config = dict(
    d_model=128,
    n_head=4,
    lr_head=0.00428,
    steps=4252,
)
Each number is 128 + 24 x the weight over its row's rms, rounded and kept within 0 to 255. Layers, rows and columns count from 0. Numbers have three digits each. The size before them is the row's rms in percent of the matrix's.

# layer 7 MLP down (transposed), 320x128, rms 0.105, rows 186-222, columns 0-127
103:157162082126123092115135103121147098157167145118109135089149118105158147058121158141158126146153111156100205099129127155137130105168127125137098108115101122138150122074161126135152130067125138118163126157148111109187104150148127151156145130114102118144140124114125134117121144122130142139080133127186120103121103111105117154117155130102100142136162140127114117128094147147128164142134
078:121091110132082142158132123129147127126100105159110113136115133142134134086125144133107076133134126144145117113126140120078114087155137169110131107152099145125124095135157100156100096133096156131121185090113150124118131134112116092137163141112124158100170083111149114073138135161140160133109124167095159135157113112124141098114145072136119111114136134119193112151102110127129154145068
099:128141147147128141124100116118137115115129107139146126136098148139124105162132124138144109114125113105125140107103180162105158117133122109150120168136165126099049152081129121138132109151137156111105125138075138124174118095126121148110113138142131148133120172120134100108180140125182102169119159176120109119146139135185123099175124079132166146138129090138136141111104171168145135093114
097:119119092127137106129147158134127140116160162124115111145094110145094133060098133164169120125117146134130092121114123118148115176188132113134157095139125161127135130152162108154111143183157103112116148144110159168115172163127168138101132112108106137107140142128124121128136137122105097122172122115104169144151125117185119130143148085151139148114110131136059112114116123093106131164093
102:143120103148144128106175149164115098117182116111166185114117129142164150150118124102166125102106107090134156126142111157104130110145138140137112073127176145093121122154114136130146135133109156158148145134119096112147067117122118118153165096139165131098106115115112099115076103144083124133151156122112155079151108149112143138141158094107131122127131147118123148157118167150135094171145
088:151150177108106134112110116140164120132103102090119132095110134138157122040147143109164122086176105107144140145124120134139127126132081140139108131093075135140127116116110118146096149079163147114174105117127127127126131124143133138136175158173101119127147105104155112186145145130133126161133118110125122077111091138115131128111129111097151149125085151155118119176160119107134109125106
089:140128092137096115113093099098138096122130147124114164134130138159107134071144125132146111133100092135137129109139163117110121129175131135107161115118142112164142124102156126121130100189176079115117110135122125137134152135103123152135140150158131113118137082141116157147146118143089129102113088101110080165148141101153186156135106159130122116133098112169087155082135087155169144142104
101:157141109146171106098140147126163131145118141107161149130119150140161101115135133100135165160163157151106079131113149138119109125122110118101154116141157145136147149128103125122140166135111180067113136124165124133132136136148137153135131138127171103137135131085132111122168093129141134112094089183080070131128125069114130157175076119098131101127140111145122113150139164142141116106154
101:104165126125103139115102140131143161113141135122151133143134133160117109170124099117128157159119108097133091119113180093163107149120132104143139138134150136122097070139135131161120132107124137121104143143131165097097119085142113123145092199116131137136096138115104170095108153103092144128119105162109109183120139121112109102140132118154081101132164113097120067098136095178126148117128
107:124114109150116138161122138117105111125131095177102194161108148089137172083127117112120118124098130135127126154119125100140121140113130097132131128112172119169106092120123152141120121174116081136151112134130162116156131128092101202123102157116125101082147110117093130108117183132104159143102086109119141124130132135114119093104146158117101071103119113141132147089131149093110104140122
091:101086142134131153117110141188118116137160133157102150152187121140110137052108120144159103144137146112124138178131158118114162174101134092121119084090134128156161125150116142133116156108098126160105117174128144133072153142096127144115143095127145137078126114109100134122139110133115109155083148162105133127151121137111109112155130139124113090162144125128128114149150153113094132153159
096:148112119142149116172150113155120112109124133134112147132139100152135096150128154168163156126110175123089134140118143087128111082123115116095116114090130158112145150129172102147127146123098172117119142138103112141139143096131155117111148122087095110157127189115115165182100095119112146119125124135176111128157140132092114139110131092077069126080134122133118109141100110165085137140117
117:136083120158116142113132138129093151177154114120107141149118120084147092179104128111087088144128140111135138117131108122099131142126129146106112095106123096154129119160131122182157115130120132148126166152116101147106132088121111124137095136113117180118150115085126120119193149137152133099148103138118145119110118103128143085102177150166077098143159152113099100122132140095172102163132
092:170132147132147145126169152133100102148148131132105111119088139120124169166155134115144139139127097122109111136136130099138157139142165116125107107117108137131102186133172138086149084128151115150112139115139134143114157109085146143170130150115178127128108128076137163121173137158117141133122127124166144157094167172114115093117178123128114077129132077133093124110105158113098164141161
101:108131144125124104151133119106115185154117148150124114137130128159118158085130124131119142102159158123168125160172126097086063165121143122087114095085102175098082133099138121094120130119143108141131090128092096114143146166133169136142095153120128130134154083127113137138136165113138141098131104134144116164126154115141163113113084137102120109121121102142075127118082145112101157106132
109:125130117084129135184157107137124138130120128154119117157140120146164091113178131143135186147107098104172088127118170123136150140082167146078125152114099125100159107129139105128131155101176139126108118126115151137170151170128118157105136122130105096133140149142113109106157137131156124112144092136173119082128120146104151163145111138132116142073141135147116093138118131102126113163184
092:134121172107163161143160124120119146119101138127154161133116108131158132051138165131126099120170131139117127173139123158149155068128098124128103148143139125146141120111115167128178138160131120071142118132160100111152119124105134095126124109138120149136153146115141115153108126111131168106089103118170148117110099111157150147133137117128208151114135109103128094097132114135133135161074
104:126124127117120068119150102162106124120114124165146146155138122134126149159194110107125146120106174123158129096130123104120143150162144139127163125124175114088086136097140138188109133171124094112118134133123108144141183185125156147159134115105126100083161089131118112110094110083115092127148138122133135122128103135124137104109130132161148141143137160150075138143085149116108116133152
099:157154102138138149141120173139111119106170139074146128161154146118089090156097147126140147114098177096107113108145151116136119120096153128101128099149136147114121167115103136110097132135128153127125131118168143118132150149145159123107137121112110143152140171101121144128174147106097143132109058083136112093146162148154131096147151127160108121115162095096198119122145093130145116105145
099:133134156080143165153125154082161094102113120125126152141152117159123115167118142133140163123138127140129055146137151124124142151141138104084113149114080143099143148128108115149129155119154132158154100118141123189135135113114105119124097149093128113151089163106126137069143082145128105125128097128110116096085143122111126091137148086132155143120164166131100078131136159151102126126154
093:141151125140177120151174133111130162124114116146178143140142144121113138237161146154109141121116132140146094139119090146109097134129110150143122159135130134141136148164101142097104132101088135083088137122119169126136134140138142161128146117123137115095151124139103146106131090141108092142102151187145156121135102173169149148113117116147148142117149111119151150105098095142148154117145
090:140108144131130084147132116145137138149130133152157122116090148170163117100131146144108156107149171085149182126140066071120155092149097121098152119166140088147128151172143118139117122139137131144118151137175139098126078115109115117125127123110143154151148156132150147138136139139071118118160134148139096114107126083085110150112129163140160137136128146174133125129127115111155136099181
103:117119112113135141145117117117121108108096151075100122148168113131146076217110096149147159137155125114106113150157106137114141142146145154116123138112131124089132114121109115170179102140073124121180151148133096141099137164126099124096141083105122110124126119142097118156134131151124127115167141184128099178118140125127140090124125099128168144118125065115136126144132119095137134128132
102:129152137120122142135119113114103126114131136173159106170140088131129101190125137137120099113157080106116138156162134152140120155153119188137103157131137139121116104124178124103084136132147129141121139144163113138112128129150129193112128167134116186126140152128138137132120171136126124100111168118152130096101157138157122150149117125089112120125161134183138164141111113090142164061128
105:116141112117128137161143120127130133147150145163112146148156127154138132147146175143123125155152155145110112137124160147140186150150094105130109119095092086137105104175125139131124088131153153085136099135100111148160100129169134095092105136130134108127145121142196161133124165135123090132142123136165151105102152077104107089124089122141187147154161153131176099140135131147130120110147
102:136099138142132099162133099140113121109108171108088147124130110141085179187121121121161065135142159172151160126118142108115151127136110137153154197151130134138075102161140146091124146114111138107085134086121093127126121111121081118121165136122149141170136080140095116102129112146126162128174153138147147113112135112155112124116105124110127126107120124148088132129121114158128143095147
103:073099131115124133132153147145143147092136164113139128137086093126143100160158142100122104112134102128110122126114122096134108148102149118151140109100126075143180127142094116118108097166123127121097128158093116121144106127124166087143132105152101155147175139109071161119121109128162163138095114080094145168143112133142149092088137107106137134140143111128073153097090113134111134158140
084:108220112133141104128128142117132164132160132111124125136126147142148136000101132161108144147131108132142140105130088157099110117131161157153102119185125136145096140144144107118129116154149107138096095119098119127107159146125123149101140102107129127105120152131122134081134116101157118092107126114118122163136118119130105121146097118107117123132151145111137137108109097088150137127101
101:135149114167119136152135097108140130116117122127100161102115094114128154119103127151101156098101098110153127134134101132119145083153123129148080109121161115116131111095148158132150148147100097149167084125176146126115129126156170156112153108093150104138171108140113127132121105171121144098126114124120134177059082143113098096113114144121086101135086166159135102167136086116124126128137
095:135150153089105125162130139132146165154130100147166138111115086040119121140151161123123169139154123122147141127081075155144148086118128124140153113154173117118137158110097172148131122103108147112125164165115156138107098158147099139125164139101137154156124117099132120148105162134116133096120154179139146127120132115155121153108117159109150120127138072127150102106095134112137132116162
109:142145119173089147136142116143131126129138140135139104095122121167173121201121137133104115114154113132144082111142121118063104114167127115078150134156117095123130119143134109134130151108111104143137128091138116185157084149115126129066123135135128158112126110115158156104128107117139130159161100127126142143162153135144079125100158093114139152141144135086146129126160151090179128129094
104:144125138125118133146124114103078116115143150085149110189132124122144120144105163094146100175120119129142128143148185129103139154133083173133130175080137122131122123141163147110161114077126114150097106120131120145142138132106118137157146099143095056113139108114164142121148112138109145103154095099147143139109147120149101143067098120126147136136098113066167115123125124120139119139152
098:147119126097149157131128194131105146107108089138120168136155131128176146046142114140130148125116127124085152057135116105123124134104140123104090091124092101133144133105124161103120146181108108154133130107138150117115121124161140139121147117128145105135137087080119117131129156154146132127085130144089130132147120147135136143120082108156129064121111122144116112147105152110088130163156
103:168106109164149140169112116104130102142110127136101119090137099087146171222120121136129163112103119122150119103124106122131148133102114103170112144116143139122153137168185156112125154143169128125136119117134135128121129135093102163094120143150136157147132147090124142148119111184127134142074144172122099131138142148134132094139129134103130153122114174129135123068156158096113135116122
107:139087130139134142075150140142090155162076137128194137097132107120176140096107076121144108138119102135128158132162109122123126156125171165125128080122119140145130113115129125126105078110144155131146163133137158090078167084136122161133138097145117122084152128162106151162155126113132141150150147152147142129108124128114122118122165117126164165138142179155137112099141149146142103130136
099:093087144137166158129131097182147160168121105170121125132159135155129133088158133110121126147140139120132123075102128138145137123105160141124140150126135105130113158133100114183137101108101096121110122145129099182152123171164184160135169134146133128119121097124128151088131123175168124115132101115105143129082114171133159127126123121130144120124094108128163112111123132121137054143140
107:144103157115111140077139141165126130188123153168077142157105086110151117108143108135145101138109141134098136124131148122137103146097149150129137136147170166141152138112110137144114127110098115148146119144109175108134175154146110123159150090093163132132130142102101115120161132149154088131093093126106076124151164105166122178136098144115083112131140149165102111125114145117137170144157
# layer 7 MLP gate, 320x128, rms 0.11, rows 187-222, columns 0-127
116:158143124130202126138111130166117100127141132082160112167108138150098104111103085113137180145126150109107175131123088136145115153097120127132111132118090117152102122166099166131144123136128120133122099164117093168149174133149122125122169141136106112127117140147136145145124153113151136087139098138094136126182100154118096139114154159152132160106119128132087157092179129145142135089117
099:123136103138127112107128160158092119152070133134115151134160099154146085096118145111117130091090142109148146156125103086115133122128120125122151121134131074163134159077090109163117108128109133129119134131115080122114122131107154169156095101098112109114136148160114148144126151202119125123143122128111131139128158132083159122138099112144115144135111161111116091180119130061092120100138
116:090126148134123172105094136107150149153137117144136133153144130155134102124190122113137075137145094096108144103108150130128104141128102134091178143084125177135116152121113135087133082120107152143127145102107106099149116118143106113135126111152129103153148104143121141145144158165161111134110105135112088137145139128077149113110139161116161143101121172165167172111161130172101101161143
092:122136149125142117179132166091149122138134141111135139089126140089138083101109137124099106117138132120127137165086136145126083154111078129125125115132135149138175149144138152126127094194146104149197143121098137144136128111104117150116146125103088157109180128117119127099134107148166156135119067131133095150138115132101111096107099127135154072123113121159155135105130133110087158101150
088:112102162151133169104141143095139098143133122138069175177122133113135131120166116126145147089111119125130105100126133152133130107127108098127138099122133144131193097080146122146129103158120136119158120136066126105132122120139118080138094055141124093148162082097151128156120150153136153127145109141133148126137133097116125176155128130131140139081085133114151161116137140150140121116171
097:172147139135142122120141141109114143093125143126115126140101117172170128128140135174147135130111118159142177160154111115095146171132115118114144146109143151105138157112131137117164095185140125137128117109144137085130152083146108141165137081190190111112155126102150128129134115104144128088138145171111110163122153094105131130095136123076127117091124127142113089079138128102163151139134
095:100140132111148128131119115114134119109125117125167134123132174167085157124142123122087081125113136122110192117077132112133137119142131122155127202162119117115111121090146142140143135157123068140159125108134115157096132173127168129160140090130081134106133135137151091117148155166130110119107144132152151161107106148154131136145133154063153141141137099135082150131162101136100127132108
096:140112108116194107118124140140069153130098094118139120136151164152155138097118197160145118141104119155140138092109119096112158106159100146117120121126105143148113098098109097131114116133121141166165144123115129114096100121149111158150100095122125160158127129178154124159118148133131082122125100128131128125092113117111112146084191174138140134140153118105092116177120116097140131106138
109:126076131106145136114083127156175091106085101118114128147112100151124102102127107112135130092104127095094141111075127090130090117123131135160106110141091093145151100105149111125120135167100100147101171172129104145141162140098092165125141127089131110111091134160099136118152172170139136135097101167166158149137157122120141143145129145128117110096137159139162159139120128108106131141133
095:100119211104107110094132131162091148111150106123166140149171109129107112124101143153139136126170145129119141189125135151126086097143091165103153109098148145132125142142141134117121093084125107118096094159132108137149149113130156145127144129130145142107166134135145122129119143109140100140101138148106126126125084153138192107127129164123148108123124159116115084062128166104100138105124
117:163107122125144140153111145145109096094151135137140148148138087126168117171114157161140156128085159153121098115127132107144121100121110134093141130117143189106134143143182104140146098113147165139139147141093144107087102123121112132090182142115123112164094160109115110135162142097122115128115162108151125139105120147148092153103120096096098091094153093118127136146119124160067151161127
108:143150108125157117145106093136145128155118157141108127158136137192115160094093114139128074118167172091113140094144080131117149161142109131100126110108162137141183127120151101113164148123127136148113134133087136147127156113107124166139204108127109136123145106113135146149093152134161108125114132135142149129158135146128124131150123149112117105188129108112132168124070159106105152111096
105:160149185170137143134173133136144129131155113136143158136084158152143123109103137078145128112142082130141141123103137130136114131133177106116093154161148143140135141140120109133130161119092102119092125135169129132113152133186108104177151090124148083141128130143140139148144114146081105127125105139117118115157152147104131146149136196125130140135138130139124169119168166111102063150101
103:131130105155125116151101136145119161111126150135105161120121152119100112114112080111128132102116139137158113153133146098139111108150117157103074129123087131167104188094118126119141205119116080136121144099128150089114175127093145145090121129141147132149106150096124166139121162133104110105116071172143139149130139111127168149124090096118156124154103138117137165104136140096139128104165
105:125072162133136168098114131140105119102113127100144109098136157155089149098137142139139088058118116126121149096099118126139114146105153149113129119133114144124123128116119168176125145164098149095138117111134114139129139098147131108130170114091131140139145127099145125185114100153125132154148138147118084162142125108175109118130096117106150114124150154085160082179129083157118085141143
090:146154127201142117104115131166148151144170122164119125155094109136122149123122121126114129151123118121138131167107142135148144123097090120134110126133137131126106125111106147148170141107096170139133151104182144116128174118124132109133153105095086166167180155120136119094154120218123150088089131163119156113138147127178120112108142112134115126147164122154160134124109144109139134097124
101:098132097148166127167114096160089147132136125112156086158120113153123107115155126141123134109120134118117152161130123060102105157082100124132098137126093114105164131117129117132144097133109118115136132078121149118110148122096160099147108192092141133159144129139130088143104138115091165110100098111143093138092115158104126112137135167121097101102151127172139085109141138090138110110092
095:100097137136166119148088087117075134120143127106101143122141123124109145110112125147164112128145114157104097111123139100125057143148116100174150101148113092094116114114138065072111121134108111113113117109116088137119135113101144166095105139106156121086158156154123112115118069133133109136111131146136129107104139134123136155076154140109108099145103149093095159151147126124153142135093
089:132146165146128105151049084114140112096136111157092146104179131170110148160160108112139112119145112105093117149136181157184152152112106093139124169140085136113083119119147114111104120104111124127157163138149119117119099143126111121117146140146154111142117106107106142129123106125161098096122174150149118132146158120134142136163154122097126145128116141177101129114174128138123131133082
096:146130126132132128142101116160102122120085125148119136150146135149107065126108142097097144087116107110144104091137139146148180105128146118131140155131090097108157140104151170163157132120120099194148131099114113156114146144110140112139142137143114146153109133171090111175153130103167142090177097114117131139105139070087113145109116098094119105107141110141151105162118086130109138130136
091:137120118141131095164113122162158150124139143120151097101120142151145108128144166133098149127103160097122162157145085082086143080145104163073132142125138104140130127140126109146130109132131162143150174135167121102128084136083112138141154135113138177139130135141171144122151158118098101147132136174169124090112135077095138132101145170120160126138131135170153135122109117139136154099173
098:137144134122129154120121105061111116130115109121068083142105100122133146126130139121088126068124086118093126151124090148114085134135111136138131108156092112124134099134122135144160157158124132152141164141107164132110128203116121098098134075093135138129170160135120130136121137116130138106136082133119095125144154130086173141123136111137127141105155151148179141103119172114127134141170
109:149077157168152154141132160134137188167112087098131104146178102168111127114158145114140124129157145119067090112105153130146090110118107089157162103110114101182150152137138162142134159135114107112143152124089146150128117130112146140103159147127146102125122133165097145139104091142152105110118090115123097123137125131104142088126141137147159181138118119169134140122137110160132131138131
108:144152122147174118119114186113114118132103118127149132158094129161093124101158161114142121134161126110152120141117123165140155144163104130141149129117084097142126129152120162191141144142120094096154121149087134086125104135163133085098148168130113113131141105109092157150117105135095071125146135164157137145128110093133115087113109102150113144105104125119120068166098122117134145093127
101:094171133122132138124142089102143122115107128145106119145149154138126150094139166094138138106181102097151088119084157106118121111121119135082171072122125056132109131130094113140105136140099146117165134113131150143103121124112161168128122147122170154176166114136138095097164160145149132089141135093123146112109143135128123107156088146115117089171119109126132098134105099123138159125116
103:126127151156117121110117183131133134135107106135129162179134076139183123108098150148084114187153113123109122075126108130145163095093109122119099134143090114096138124146094133168135159173105159130093127127135095149128147137113094140101124101144095146122141117132100126169129161142122122138091100114145124172130123147077125110130095134140124100108091111097133149124157164136153144099123
091:144229124141124096111148130141118117106147141103119153149137137111098133117080100119106127104111111130123132118113080136091062134127149133147104072166150105114147121127167124123146133178160120105097109079116143151107094141114128146127136097121143119099148135096127104110154140147177111141093142113132136179114130152171098123113094148137137129142132132146137126091153116137121138151105
090:150137111142105134142143144165149128147127158104088114120152122120107113122102070155153129124114115130129163132092091125116135149123104054144099118133120076150119131120147135123152186131148091111112113134139123138102169121116134140097151157108138147159158138158111165125161143132171131113155103129156095142124085116082084130120175149114092089139113121128161109187109129100136146131110
089:118171117146139162139109129145140078137089161103094089166152113131128144126128156113167127104118094113127166139143169151134114122153106109143149110161113165124137112127114119115095110124131101142127146103157072103122108111113153088141073111132142120110106128166113117118118102117139140132112111145080131160128125137123134106143134086088084138143116180129103106148186092108095118184142
100:140084129113142131144148154128129116142142164102105137111136090151104139121171171163118101120088132136156069124087144100117088138088129160143138110098106165158129105167133112121113153155130098098083154103102142144138107098135153127121096127152114098170106111123095159142125107126120149096114088122137104146095159125111129148140144144111135143048118134119085127102154101091119130123124
105:134138123120139113154094152120123145122080101117146152156122126089136116102128103155104131151142125125140132118152083155137154143124163097117143123119115111164123134156129097125097152167106148118125135089149092110091168151127104101110115121146121126153130071125105171178131155115129142130075103144125174135134132081142092113160106053104108113132111181168156111105133126116104140113154
090:105098103107109155136124109162137153103117109094130160130109098167132123122185128128114080111121098105095144137150141126117114114123111117124107119092113090114121119121153129098191157129128117103132175112153158085135140143201142146126161162168122128165151111133144149158076123147134143098112116194115107134178144158148146130131129107156127120101099105123099143103117138124119120157136
103:117113111116130166108120104103106133132139109120126105115170131152161133105103138170108141116124130133089125153103123121104098155131114160140124187112152126119145105112132136137096158147107151162149119145073085113101136098095118145126111121111130130145141096130123115150114155148135125108157121095135074146116149181076151109167063116134137163108096136123084101124133094110125147177075
103:162111160139141158077136201165131122160133104146117168178111121143117131133158188115166112100138114097105093138114100131133118142128076114106156121106165138132112126159116115112136153167149095110122117171143102120116112119112115150132122113134118101176160108106112149169126125124148132093117123159154147147109167122134132135108082115128105143145113112117150153162104103123138070106139
100:142069140158162125133127142119194177123126063144071142130115106136161149103193150093124114104106152108162144108116106115123162139145120155148124165108121107158140108179078117106136128154135123140123133149154166156153117143101117141123144141129130121146164105163131076163122109114138129106130118153142134120147160099124099183113102132142153124104117131125122132124156108119146106138123
103:127159138144165178159094159093093095171140114106138149095157098102103103111116148130126139109138072103193141158133141119142110115139170120124133120134079138151082126130088125127135139179127119147150155109144081173146113099127135161139106120133127125122152092127110110110115154123125138119113140158116112140070142120116094128103156143087135147140141142118133148147112132122065123135098
# layer 7 MLP up, 320x128, rms 0.108, rows 187-222, columns 0-127
108:103110171114101097115161137082123131086126134169083126101178128117136189149164142131123150114132062159133145143137143118131152110126091150104083137115133208135138151118119130136126105110138132138092130069131107134124131120108185095137121150127148129145148112136135099107132137151155119169142129094126117120089110117132167145108142105146134131102155137143153105085131129100128115110103
103:150180140140109143094154141125111122129125146122119159144122146126122126123088123082150110105128137105163123137167132118120147125108165167146132179148159111117129162141072101156134102125140132153136119076122152129124143128108131182151076118147159073092108116111143118150130131125100098149150138127087134147107155097125119117147152086151144075132141135098191121167135096122117162152132
110:118106133087134099107137107087108104093139096135092097122093124104172123141134110108115135158100114158101166151131133121151143090120149119129075145140134137119096151092107141127144146104134121125144079180112107150109101147113133149126131073133142132084143124127136123135129121120128138104121124098089129129104119156118106064159132078092122124139160048141104120141087126116105158107133
097:135162131134101128146190170153117140092105155075154138140124096131113125129119123122093124112162115180097104113134095168147158131134129133147128116153122120125112131130117128142136092131145137118117076118157126167138161170103065145142124131148104115100127122104111120116171070146131142119106127160156165189171110082148123123153121122107130137129138104156153143155106106111100154154147
092:144109087135134123083087118131096157120109159130163118104123152126161123095164174115132118155126128114111170135103120090107116167118111168104136143119056091160101143120124152152172098134121141158131130118124143138159127117142141144111142201139111168144106131140149158144143183148122097113072148120099115154142142140113140139099145123116134109131136141140127105153157092095108167122117
097:114145163141140114140147139157133145125110125107134106131121095105099132110098102059144151138115137095091121112135090138117135129109121118136123124101111170114079096185134107127114159123099133120158127138125197134117121104132107083106101159132124091124137116157111141150113116113101112200131129118141136115116107201100139161145093099093108144113145138080144130134160116109091129146135
098:128133116125155157119135084152098138109151113141114122112127110129076092128117154109133154072140134123094154137134143148131130132102150141126086118139089096127121126131085126177141169104108152139097172093119121135087127140146153140110169161199099125143141141165163148131103143099121112170129191121117112153132145120169139111118098117148132159143102098082126109148125120159117093140140
100:096205139137146099082150136134138161123121151130151105103095110065123107124121174140119155164154141158134124091108142134137159139141111128169154108123127121139162127124086095131134084120112158100120127144114192137094125112124105110126127136135107128149105124129148093099155124166156098118126128087136139146166092154130088112116175100127111109130179150130125124120121108119117097122168
111:084138174153129132121110201136076135140107118157153118118143121124140152124121187127116104143136145121123090155143109132113087121169135097103116106118128137117127149081145110186106158132161166121121109117111131161131094115122141109127131178125121132116101155121146137131099169108105100102130163132080105129134170123162127145133081141099107141146119101084118102130139128093129094166131
096:182138126114172101129144116106108130167138141142118083134072092102149149147129123094128105139112132129097166071108139114162112114143103138133157118122146127086130157109132084145090134155142128170134145149108115094185095095119101142095139130113120157158157100144101097095143143142157168130136107128130141115144150138111113108147146149150107160098132174175139136134137107168111104111127
094:132171122113107124113153114105119159111108108132151119114142135111129118127113120074109106130153095152149109126173115151136157165134155136164158092156133088139161129136092115141132141147121118103138125097107148115151091145079107161156085116147164144112117098143142093087140136131087144140142121123079109127129159124191154126156095171190135134167119157163090132123122113126160121111141
114:125147096131104133114094115109130155140152118152150144158125117181147196127097097106137117124085170107145094133118133097113144147168131143132114119115135147102139111111164140117149094142110123134143149099168150133129099096148126131118130103087126141143094105127099135180086156133158110115133152104138105146204125155148118150108130117119172112153152118125167113192145123126126088103125
099:125160128148098160138154160131097146142144084125148150143085106139126152123123132126165120143113117120100131140105135129169118108155120078157094136133146189121174138132119138156095124159104115123132135091122153168150152119122118122144141146158132125085137101154151129128156106128124133096120099114123136147181118125080081113187105122155100085107141081139138123171139171113125140128076
101:120157147121139152097121133136135144132165120105114099160122128149110130139135101121110120088060133122106128124164115170149145149126097088139123098167158139089112074131159107147091105166117108131122148089115148144086115128156157121123099126098081077129141120122120083104155148134112153102121127147099154154105136167091092153124115098113106109128144083110130076122111113119132155099110
101:144145166107110157117131133137114107084132097146134144169168156098192108131148100127130105123111121143120129131130116168108139131131160189154129156139083154123105109128124080111139116106143127153121135155127144157182162133153089165091170114180124135104121168141113089136091116097130147105150140126123119122139139122085109105150114130153113142102136186136126146117137107134077106113143
098:120103134120119170170124133138120125155164124081174153156141105143122094113132121092109150138104157109148116069151090127114127154169127109121153129130167135078134093119133112129146125164113088133097106066108114113145084177127105120139118109145147121165134121188111155151148118124163137112144146118114146140120114120101117118156124095190135120136137103106117139152168119114113086137148
106:150107112126108094139118099140135146134148179136154167156061164132139178128200109133167144104106104118096142106119091095122096154157127173127108111168140107146120101112118123171103140131135143120156154117138131138114140137120176131131125159140154144105127084145134091145086129123075113146151101151129140112133127129120079122143105160096152133130144145125124152122135114103141086109097
092:128103150126133134114129112062142145164124131130124146140123135103124137128139174135136098142101139080125131106147149124140079106109149111149129121081109134150087119087140150147149068132120101145185118158129078135141097150122116135143142165145179063115194137118121152113123106135083103097131123124126136131151095099114144140129153149137110144150143155138123141122145145142189115131104
088:103130114181135098109082140183141176144134090107092162098124113128105142129132118141099102142158099087132200120134134125128134107104139121164119139131145120123098139134114143143115101136127140099083164169148128102146097101108129111128149134173133106157142095110127117166072129124119118072128147088142104127131133134126096128154110172120129105173126099129163134122137118101164121108102
103:138133131170099108190123145134126091110093156111132085166148139138134146153136142137078125158135137140131130135137096137133142151138131107129137119127102129139128139124168193116091156129132146157114126159155149119117087178143135110109181098163109098127109084106115136104112071107138185125139099141132101130132141099141128158091123108098120118155140107148168141117098111149093154092105
110:098128095136118193099126117117147140155109097143095113124116122141125144103128126122139088156105123154143145122071159135111111143099134163165071108089114174139158124107132135126146109153114118138133104090098122140139172103166128120150144119154112093112122090108120156176113122186157155123100096099164098164143137159150139132170111136134094103115146129079131127146128147103129123130114
105:157132123113159103086118111120120122102115144118125112137100133130104154119132152119167108100086089113133178180160123089121073109121134112116110147107145082167156164140110101139125159156151169121140149115162141135165135120099135106114126105102136119133149115173123092121117115088109144105081114128132116138138146146112105143138090159097111131113125158164113121056156129113136097174132
105:179134127136143121156153122151123144193105138156152075143125102143095124149128123067110125164127118136155122122122134151144128139111131112161102149117108081119190143108137114111114128117133116137097135134158156081090155140137110136105131127155155137148120106125080154141102125093160112146119082098102107119108150168158125089155130098123140152141142122137089135113087156141089134091093
112:097132164137125091153123121076089134167122143157139167143113128154165128117126157115104133144095177100133128125133126125164128095106084169137119094102121108114138130132133147155149126146114088127163161134076133155089083124128107080152086140162136114144090128112113132118122105110111089176134151143157107101160097113098135152144162146125141100116091116112089126128106113124162106115146
102:137139151107112091163083097153131161131130091143117159125126096122107147138143098147142113129177095118095107135111139110142141131111143108146147134139148061095113114153122135129173141144157085121111145102151128152130112092094154157118137131109155155171093111124095126094157110107190094154153144123137168131146112130128122146123166160133085122143194122108131134132121123109106124179116
102:146152112188086151120124105124145141155133155108090133115121136115128162130092122091084103095166115121114126111126114140090137133106109143109143107154153117090174134106112094105119157119110116112120147078157130151088100175097171109161163104148132146150158154141141128124118115115095159103124092155133151144139092136148118092114135163193143108105114156158144100141134130112120101147143
104:152101143111145128125124151150148135145107136143155110070125115160121132122172118139130113149121113091143153124149132112105161122074145119111127166035101149131117131135095157142123147083117128151133176130108122105129142112135135110148147134165123110119119099141128154188089153164099117129110154145152115083146114128127107176115131099118123125129091166132103131145080102161173120109135
101:124124126126153087121137100099126168144082103106162100135138130121113115096120118120098134149087114100124160114123138142120125141110194096166134126095102123171106160079100102096103149159090158143112115132103125144192129150125147114163128124093117106119137101085159118149103167157146135152104138074125143097122078135130127151088105102147126127108092137107116130124128127115138128089111
097:128103113114143140140147117131114084123151198143139089147121109136094153143160148154142130109142096153120121128136172124151135125143095077102098135099134099119167125099109176146107113114110161128113154068122118129106144102144094140186124073115150131161129100161130112125116102093125119136124158168087170145131111110142126093127132158162134126144163152158109151108110108167124133128118
108:156119148129120159152087119085146115110101134167115096135100093141130114138132142105077121190101126122134080166146113120134120143109150155123101127182122107128111109165130121134116122136144128098137134084110158118108142116107164158123086145114149087118111146128148118129101163058146103146118059153144115121108162127124161090138119105111132143089143148108143106121154089103136121141135
101:127135196120127134159136112107153145140175111125177114099118147164088146137125119116080155149146139140105140130128142122084176133143134131112126107105147087141145130112134136154119127120102113094128141112138136171092137104108103097149113124117126173116124108110100107167117118104118067113156115086140122126136156087131124102103127168200114138113084114145115147134104146138179106114154
105:121104139145158092094142156157128116118128123163079129127163145112111125109112129138174135111127157138128154119137124159128126143140123150116181160129135147129140112108129126137158122133089112111076101129075131122108136101098146135114140089118094104151196117120143069149150123122147112110137159080125188144112137080132113129097129152100118170129156111135133104139118074103161101167116
106:115168111137145104171105166100155089151085107138115112091149119109124139126131160152112136108140167131097103180116131117124151118149077109130098149169121140112099109128121125098121142140125118134129102112123085157075124146138105134116089116134119141138092174074102155170151162161175107170096121152166129121112133146133099151148102122105127153114130130101100137122128126136176121118092
102:123159121136161119133165070117116086145146112098143126137150142118096126099148130141134141146178108147121123108151132134142146122131144141142133129153110130110145108124147134144153126108073166120169084137142122120176128103144187101169113162128083146116162095120125098145137135093122103153088109083139079100145116122143118132138054149136130073093132124132104154131145129124140137090121
092:117114099142097150141104120136123099126106126123149095145163173155090135125114109153132169139118113146081160092129103130091103115086112138121097097129127142123148135099156098100084149151124099125139134143126128152103180058118154144114090103128127116126127154096137161162102075146156157160118150166145115130123126152122125095136123132157097109119140092162182121137088124110133104117145
100:112132111110145156116096184138132131126113104156134154145104110132123145134143111073075108130158100114125140148101153150142127106164116185126100126131161125127150144101138133165119128127136122139147156168141166127170140153118150090133127149166137135095063141084123122155154148111114150079119118118074117133143167132148145108170118124134094144098135148140137098149146147118152064111135